Weights of a small GPT-style language model, trained from scratch on English Wikipedia: 10604 steps.
Each number is 128 + 32 x the weight over its row's rms, rounded and kept within 0 to 255. Layers, rows and columns count from 0. Numbers have three digits each. The size before them is the row's rms in percent of the matrix's.

# layer 14 MLP down (transposed), 1280x256, rms 0.0737, rows 158-183, columns 128-255
077:119178167137105078128158116143100126107139137127147124063109102137132114123159139087152149095144050144133172177149107130159115074105153112170144123112102143103074089153068092123147148099169134108103085099098110083181093170081112099129131119156171117158137145135099106089152162106139049135123142138113128065149096144102121142098120155134094151128252110065161173114086146130152139105081
106:112144149146141137149145141128187079102133138170146171114107114126150091159102185094108130125130110141151093070166160085165144151111103102089100104105145109133121098155127085089055109158103161105111087198126089163147137090096128160161172076102122148113145127124089092196132180066142132203176132151113116148105112108154171189125120135193140182105194129111103120099164153140119150170102
096:135131093147156115120114127097135144106227195183042149150095176120132168107117134155124152191147086175156113105101130121165150080148181164158101131149200165141190131167131133134066168061103140123069090107119095113168136139153151137139127146145139158109159114105115119120057116098114127097100120131126132143196137120124131189148120088090088094079067136137148136050146090108146179194163
107:092114164147089108170106130149164136143047063136104140147172108084069168146167106189113151054116146170184087130118148083102108139151120138166083108097168151145154146140074122134140106131126125133109126162181120146144140162117158154128127130148170159092117112134069137110126099126135126105116165099122140133137137088126124093162129153085142137036150116115138083134095141103101129165133
086:166163094160114127101157096118131145117098162086129146152123142164077156125097159125099144141164125134188047072117157144153133121207142105073166167200188084090086135163091153155126139155094123134077085152130080128127186108091104136128101165116110191160126136134083141161174107075134088180131155181105155159139113132080140166194124177184061103101125126173148089114133111110146136116141
093:100089077180093111132112171141142087174069144148117167111163129119120124126063126114118096062172109153149104167150166149100054102111037183187133138141139101111068153158180113135139091083156182065150132120111109119119131100150189150132098172128130130130139112074131084142160136049114157154120060160136185122124143123194169138131134142132127085125142114126181113163177175136118183168073
109:092091142120109105130177186117090112153138093129099148149192118117120163093116089147119120174128141090188124115058082126086123149126171159140136132068113135142136185124156095101111188155160110133180113043118165098170068136139115059112093133083172122159158077140089204078067150141146112117102110158110140200092104117086170140137143122106088118152083173089084147187107130093169133093177
097:146109105158129131170108109093157141095153121098147169081134162102107106131121083112102120090155122085173137147071075126082114116083124101129162174114104175158096146077098134128140114157141105141140134190076089179133169146170135097132121085134222168192149175112123161091168145129140124116122101142142130131155118144148075143108207120139098089097082151087137133085165119121178131092124
109:183129145090098066157174121111139111133107153184158101142148117132110148119134140083119078147154149115179153100167122154077096124067140124126072155132136093127041175161094108122112129112109109114091149093157112086162135128071084085180117133130182130145143130131114131104093203106119187082077114117121168127158143146128115158216100123117098127122113151173150164097117071101153160151145
090:126105166177172139037120086096153144061145141106149061125104080100158128153117101152098163158120136168145092152133138074136150108172114131133197155135109126155173128133185116117159090122095125126118052101156144154086101184153125193086140121154106120165110135151165109060110110117118148137084121198165103121158168117126109120083118066140151118153116158104102130077056126150093118123100
092:139169195150148119114141119146125122151143114140127119162186171092143077109163126105109147109110109194122161150174190089151146180128062255169132130127082109166138101131141115169131155146138085047121162138166140127113107158132166143137166168130148094150118140149170064128113120148156096098141132130159106135133184182082107217129149170101126119139027124091119132162129138086156131120096
099:140123110142122124134175157176121146142107120152140103139178168117145127056096156105102110146114083098166178110118126098163129120166119113075089178207052143074150083148161120088181144135050137082181127142124057146097123142105069109142057133114098165167109059155173117140054169120137168105176163108141128139176122085129143127135157092185118080143082103138153173158091125134175213096123
109:144085131106180160102142143129128137151161165122087167094091130120133143132156120164109068105051188158135128144103098127165151128131117135152150081104050127186147159099128118203064135073139118166162102066191150163069114104147075143030156111133140142086153172114202129158074146134133127124130165107125173121134095128123145107172112109175159090118121184133188107147094143092119151135118
093:147113151102142130162148195122081064122102130162115127062120076099097125132127147143156181080123162152100102119093130117097170173130171141157116170100136147109127190127126123159165193099182079111173090136104113125152091118128146113080148134116165134096158078135121217144147175120150160141111124200066128132152144141139096191131126127176137140141092112069149103112154107133132102181101
123:147102097106166089141183101137161074124185165125106141168098114078092098149085088122164149120130090119083173092161150121122119161108152112091051117185174122164133167124144066163156110102105104125110094128163123120122134102167148056184123084174102157086161144140122129129112177133117113169127055120150121159152146134125083111118128066082123109164035110135102141120093121200096117057148
103:140111137161133130134130156083161093117093148138173135171111109153127168228147178137112120123091096086153140127135123153087128159131099121133107147159176134130076172176142120088119085183130200147150127145140089138135173135094112100135104106136138159087179096094111112140085138086146129127082101102097146168130091050122112146121080087140151129112072136117087121112152104141139169077142
093:101107169155125148106155141180115121152079088126138137128110170115153090062130131130116104129130069041197126094143055095145110086153134131099139095130106125146122081083120133104042163152098120130123123152144135189146131122119131105182114104146157152144096127137165093103160103199119110141150147161116119128173139142097100185188110150186185109162115076120155099114078143148180140093106
104:089136095165157105130085230098200158067102118098079100086074136148158135070148150155095185116062121169152081084116082131127130129148087048162140093059117143149169063131130122078111165133130088154122108164116155117108147123128114141145076171172125188168045155115104150114102128172160137099074146120127156207087136119109108130160123125156106084071120170131064083135098176168130134070170
106:131174140128105119120180116200131161091132135082132164131100200119206089091066104087118079145120157103141086147131138129118093194128134137110179090148144137105156124102074138084051094117150164077158118131125119098041112146153137201146166137106135171175115138080156180136076084179130103138180174130157114131179135114119147149126140152131172110148110134138103185133080070111107118124150
093:085160118125114109116142120131094145086135123168101157087128134079114113084141170136107143104161059112132153126203109082146190137124132086140089098130115123108122093128091114106125133086191158126065100119082196116110091164076122098099110072130130161123138132143084127130106096160141103216087155133108132155125107067164137105112131092124097128132108111127121131111168112096111184163105
106:130182118099115140125130186126102171141176153095149185104190115154117086075199190097081085034117124150120109132055102120106077118134132063154111043166122112115119121106092143099103070128166114123149176136163222139121117124054170077155072156131169064144111136125156130099107121161154075164152181142172072100092131096146138135143132170144137121097193077081104117157072107143044116137123
101:122102119111092102165145128175160090128098118137106155147162102155134137153141126188113088102107205068072150170156105160150085127123150077088175130191136092115182157113176171182117137162140187162150168102161073153116120113101113086082142075185132124125098152155143112114036088174069077120155157086103107158171166150159114154158192137131129137105063152142075139146163187105118078092128
096:093081208176110075113140140145130122118130172140102100176127138210185117103139103110122168120071135168103121073160112141131102122179138115086148090118139142117106132087128108153137149157124150119068138142086118155099140140135159122139111130145187121160074133195140166151123139126164130103117090124158136104126075138133181107108109096051148057145153124136123091071093103123139148110171
091:102176123128173144132163154117119131051156132118130118117076143148164146109091049107131129126118111167122082137137112134138165122169156074066126118099148126135079131157122116129151219163113217133106122177096173171139134152182133180144113048082096118143076166088086136146143127170117036148132061093209117085069117168102155137113153123109169138153176139098125092110125178138159102204118
114:116097133161121125141151105118128149123141118111153105095108173161130079155121156126102089112124119162141173128187120100107145140083173128140145149174147116125147157093121130060174090138151101139158167103114139112154090162099111084089142223110090117137120157124108196136154146096172137090125147194162076120158148116109071136096077038150167057117122115119161178179117170134144172165148
117:129142119112175239138172047125192107136206125132161124129136101185081087118086124146088196112162115118131101104127151085128205148149142066134088128136138065146114130136140133114112156153108134173154127171075113096141064153159165157099137110152138129115156101119161173146141122097139112155127147166150140159162102116136120151083084085156110148160084091088110127088114149130127156090124
# layer 14 MLP up, 1280x256, rms 0.0835, rows 159-183, columns 128-255
103:123106090153152135171127112134127143144158121152132070132114100149127117100096204154095111151185115177171119133126156125168118136152141135146051152169158084112129108152111170092164171135160117115153145110155100139100121126099125146094173195072136137101132123093112130175124073133151128135175214099079100150143152135137111105101153120134135123138145123178108081116208148207116099176091
101:126129072183090142205117124147177085211174118103118100106174091143115120115121157150126131147112122150097045179121176163144113177150134099104119183177143156143126140087119090140117127059115154099164127155154100098127166044123138188140164115120167142148158119145206158151147099116152114101117195099158118142189087161147119095124150113149069163148124099162122157112135149090119088149150
108:081077193103137113103124095119091111163151102100161129129112089184086126160131178143133157085132142147111113135119125132151067114120154116121106178153086212115200157165122077145163173134149156182103207102138101102089130127173114093082145110135105078091146134102146150107140133150181120159147093150090098164137161104088146132104115131138127175118123120113192106170102153128149139155147
096:145112144098153133153105067126130173153147097106193053156133188066155109129111108134090090080095146117141151167114111111142043160130117097114085152166126171096156137131074144100095122159114099134119142163112110119158112123162094058126121087121074096105169119145166184166121202190121148107050138056122078151180125105114066076091171089147169092092100121107184147135143078148061173138124
099:049116128134129134126095140114087121110127066147065128162158110179117122119155153192146071158157094116067073141144159084117143136113205103156161163156145169148138127182115151179097086113131128143075219144034150181143103172158109121147144127129137136142094165140113163119121132127135120156115097116075150161115115172162103143147077074114068115131133164149103100143130134120081120078100
099:152155129141127141125118108109148129111100188128128100089107092165159108142111185141070127152120099175057132140168151126171146156176066082094123131174132131171099087136070174178193096096139123113116142201125102172071161092123146130103178180177091142108102186158166073157142139114116181166137149137120109061176141144203126125132088097153163136139144069146165143099117158186072096131104
102:164148145097098057113098148129054016129099176054143104164176153167078132151166137095114131208052177097143105152104111142086168094105152117123131145142168156131110136110132133092128226198139196134098093143139144046121093128138191143104132166082173129160132136117145098075098137073116137122137136075119135110186160150130158104166195122101120147119119155132135107081163105134127134146030
103:112115142117034124121145123150112055114082114108140124142140080197103123205115104138112114113135122120133166148156111147199135118113152126113122127112150081087163150160139164089177176132100170149162098114124130059052144131143106125120114113141160131110108118170139162082140171068112126134181177099164148058125079089168153106147192088118102155135088106169125119150137122147220060140151
096:150211160147073094131074113114155044171145216096125082147137187163074115106128124165141077162102192113134104069091117120139136143159156132170072130187113143080113142098161104107166156082159126166152128156091143173132120073121123155140086131170148107120115128117141132142098132128126163084154165155119098132158186087152182116146115157163097109133104066143165108071119098194069133115179
097:152182094119143106065125125119137134087135119120127152158147091172163132121156135141082098152132186153152123183127172122102135169083186132112068083123136129181101172123137093106153139132108151106211132125110158106056162081121114082037097146187105101134130166163127104125093135157086151080092160119115118123130158114165154113069126114078091091158117175161121138149093108184040165068125
101:131119106127091146069076105101149167126060150091092146094101089130160163123183121115160101103151136101115088158130170138102073057115090085174132149182164152055066130086127120139128136164151159108138094146079116080153137112139131134106148108164131155080143145145177154149189130181120127072150114124111136173112076111101167124141162164142101149113095143161098186130151082163162166119115
106:121104067133133154136121158136187147152098193184120128131127222082119091180076091134109051098136092088130131119141203164119161141170122150149156114151136177141153146138111131191151118141143195172099158149095116108108150125071111112122095118123153176119122159133128159074149151089100136118061119147078144150127118085096160063120131128152148121094086087173104145156142123119090097126136
090:121145077164147089098126092105102158152121099113164154145100120098114125168108100153165057150132156094141130162118157152133161096108155110111089176114141130136099133149122125136151104122102159128100133112174129077138106109122048119149103145202120104118162165155183147167092066161098121137152061030097137143134072208140168139112157064122156124129096152150130196152059109134151152080175
104:117128147145146138132137121133135138127128121078099102177148100100121083125151125081104085138129127159073056162164210102129094098117134092108169173173139107144163161132156141160140168126194154114161144172087139122153080115131133131135152118085000070137126155097174172112095114171128144100137159094134139131195092128122107138122148159112063219177125137153140107124142147127148137088128
100:114129091121109103133131113106069105110206140092123094158121144096104155154112109086093124127150103149105122137091163142168136189137133123108147092135134144162252134095111181120138140162113137148127150085124108114076113138126095129141157129163106074136079172157172147084113107115143128132171104092161092149166133114098085122153154125083139200155119110105123095146105157139167141127142
100:070190158160070162166100110108042119125108076112155147188196083185131174105103102160138163171150140095079107123130118167115209112142119152138118140161127088141089140102125160167187191151119106134128117158140141127085150120133132121096098136103176074126134115151096103053142127085169102136132121131116095134098160097140138148106153109146106158148113150110145102133103117096124086108137
107:067121106129088134115132123148131053138062127100087181110137115126078097127139158115121134144101117182101126118085129189117118163149106117134090111167125188087158101124193077102109170195124167180167127092090126168079087150101104089140187123125063096105066155145125121145142101135176154177106140154093140137094121123124124122133126076156149155094083182125074104119115130100145089156100
104:162130120147139181146132090120104125118135040113167186124226120135088173120078101142111137109146123121185111128139175137135126128127140134135156161115131090128150120150132140182152162103117129176180184185102112117143135065131133126134089161155083123135130156139127186179179164125162164096133119093174148124141086192157110105055124122083146141096104157115079060122095152111120157123082
098:134112120148207113103166122112037219140102075168129167106133142117157176130115071105116137133169150109138128168103145190114123193130121116117101083138141127140121166080100096112087083090110134093148144149097127119163185113122123133105129166159166148125155090103122114128148074149109159114133103179073067145093124090172108107093139150115152221164096100133143135155103142118110130124095
106:125127105098091159121093144146144131099164135150125123203121119103132120068128113124067089129089111125154126130148191151076071165105134147113122082185068136136097148107149118135135133151100123167146182154125126054196156124123107128146137142160123125119141151109167105050119117124054130134179098071118107151158135132162110094187160150108090192204131176145099146141111080178170128082098
099:138103137098052156162116106109132132139103162186151123108174062136119133125160150113109119138095174120141089189119153152162125171116167153113196132140189186114136182100069137172116114103085133159114063149139144187084043150106134147136147073114203104149108108162126141102128092127158162116087110108085131109121153117078196114118180122168117118155104094116149172117106136139088162137115
100:073101064156105118127141146089088212101120135094101087120128086155106113141164131136093099069090124077117155157101124119103134140117155119128077140135111117139124151118118136102154176140131206107087160146154101134178128149093044155146147083146148147147158182086137138130097136109176179069099128121093128114110122163107127147086165116088122170175135118149141168142095072166137110066203
100:140114176108075192177054103113161117200148146119115141166110137106090103116191187165151138117147211071142156151134125138134140179157101127140111159183117105149121150101109118081102124117141161138116117119145098147132057109175089142126103137114178126126128111156170111115084120073111176088162185134019117164139141138162138130162140082135119119134095175160100171108109076079113135113098
104:064094120130080091092177112100077133117156066099136123099126118095096136137103134121131079169148153130154161146138135148068157167125108141136143098151165157096154149124032176139149143135171145172161156086167096119095072097097142113100188125084074181121176173109154133082196140108103200088099181069127157159127143120087129124145133074094164134081131100129136156160147108086131126142178
112:086160099114147125134068113090138104134153071084194113112124097111121140134138157142122099159151078080141178179116138161063093124163131175186098208136188176140082137098153083147144148093162114136175158092055170106120156087138149089132175153159083124130135100099118152099140107154136132110116083141158118121110127069117125155118151136098123111109121100123101066148130128155103115146159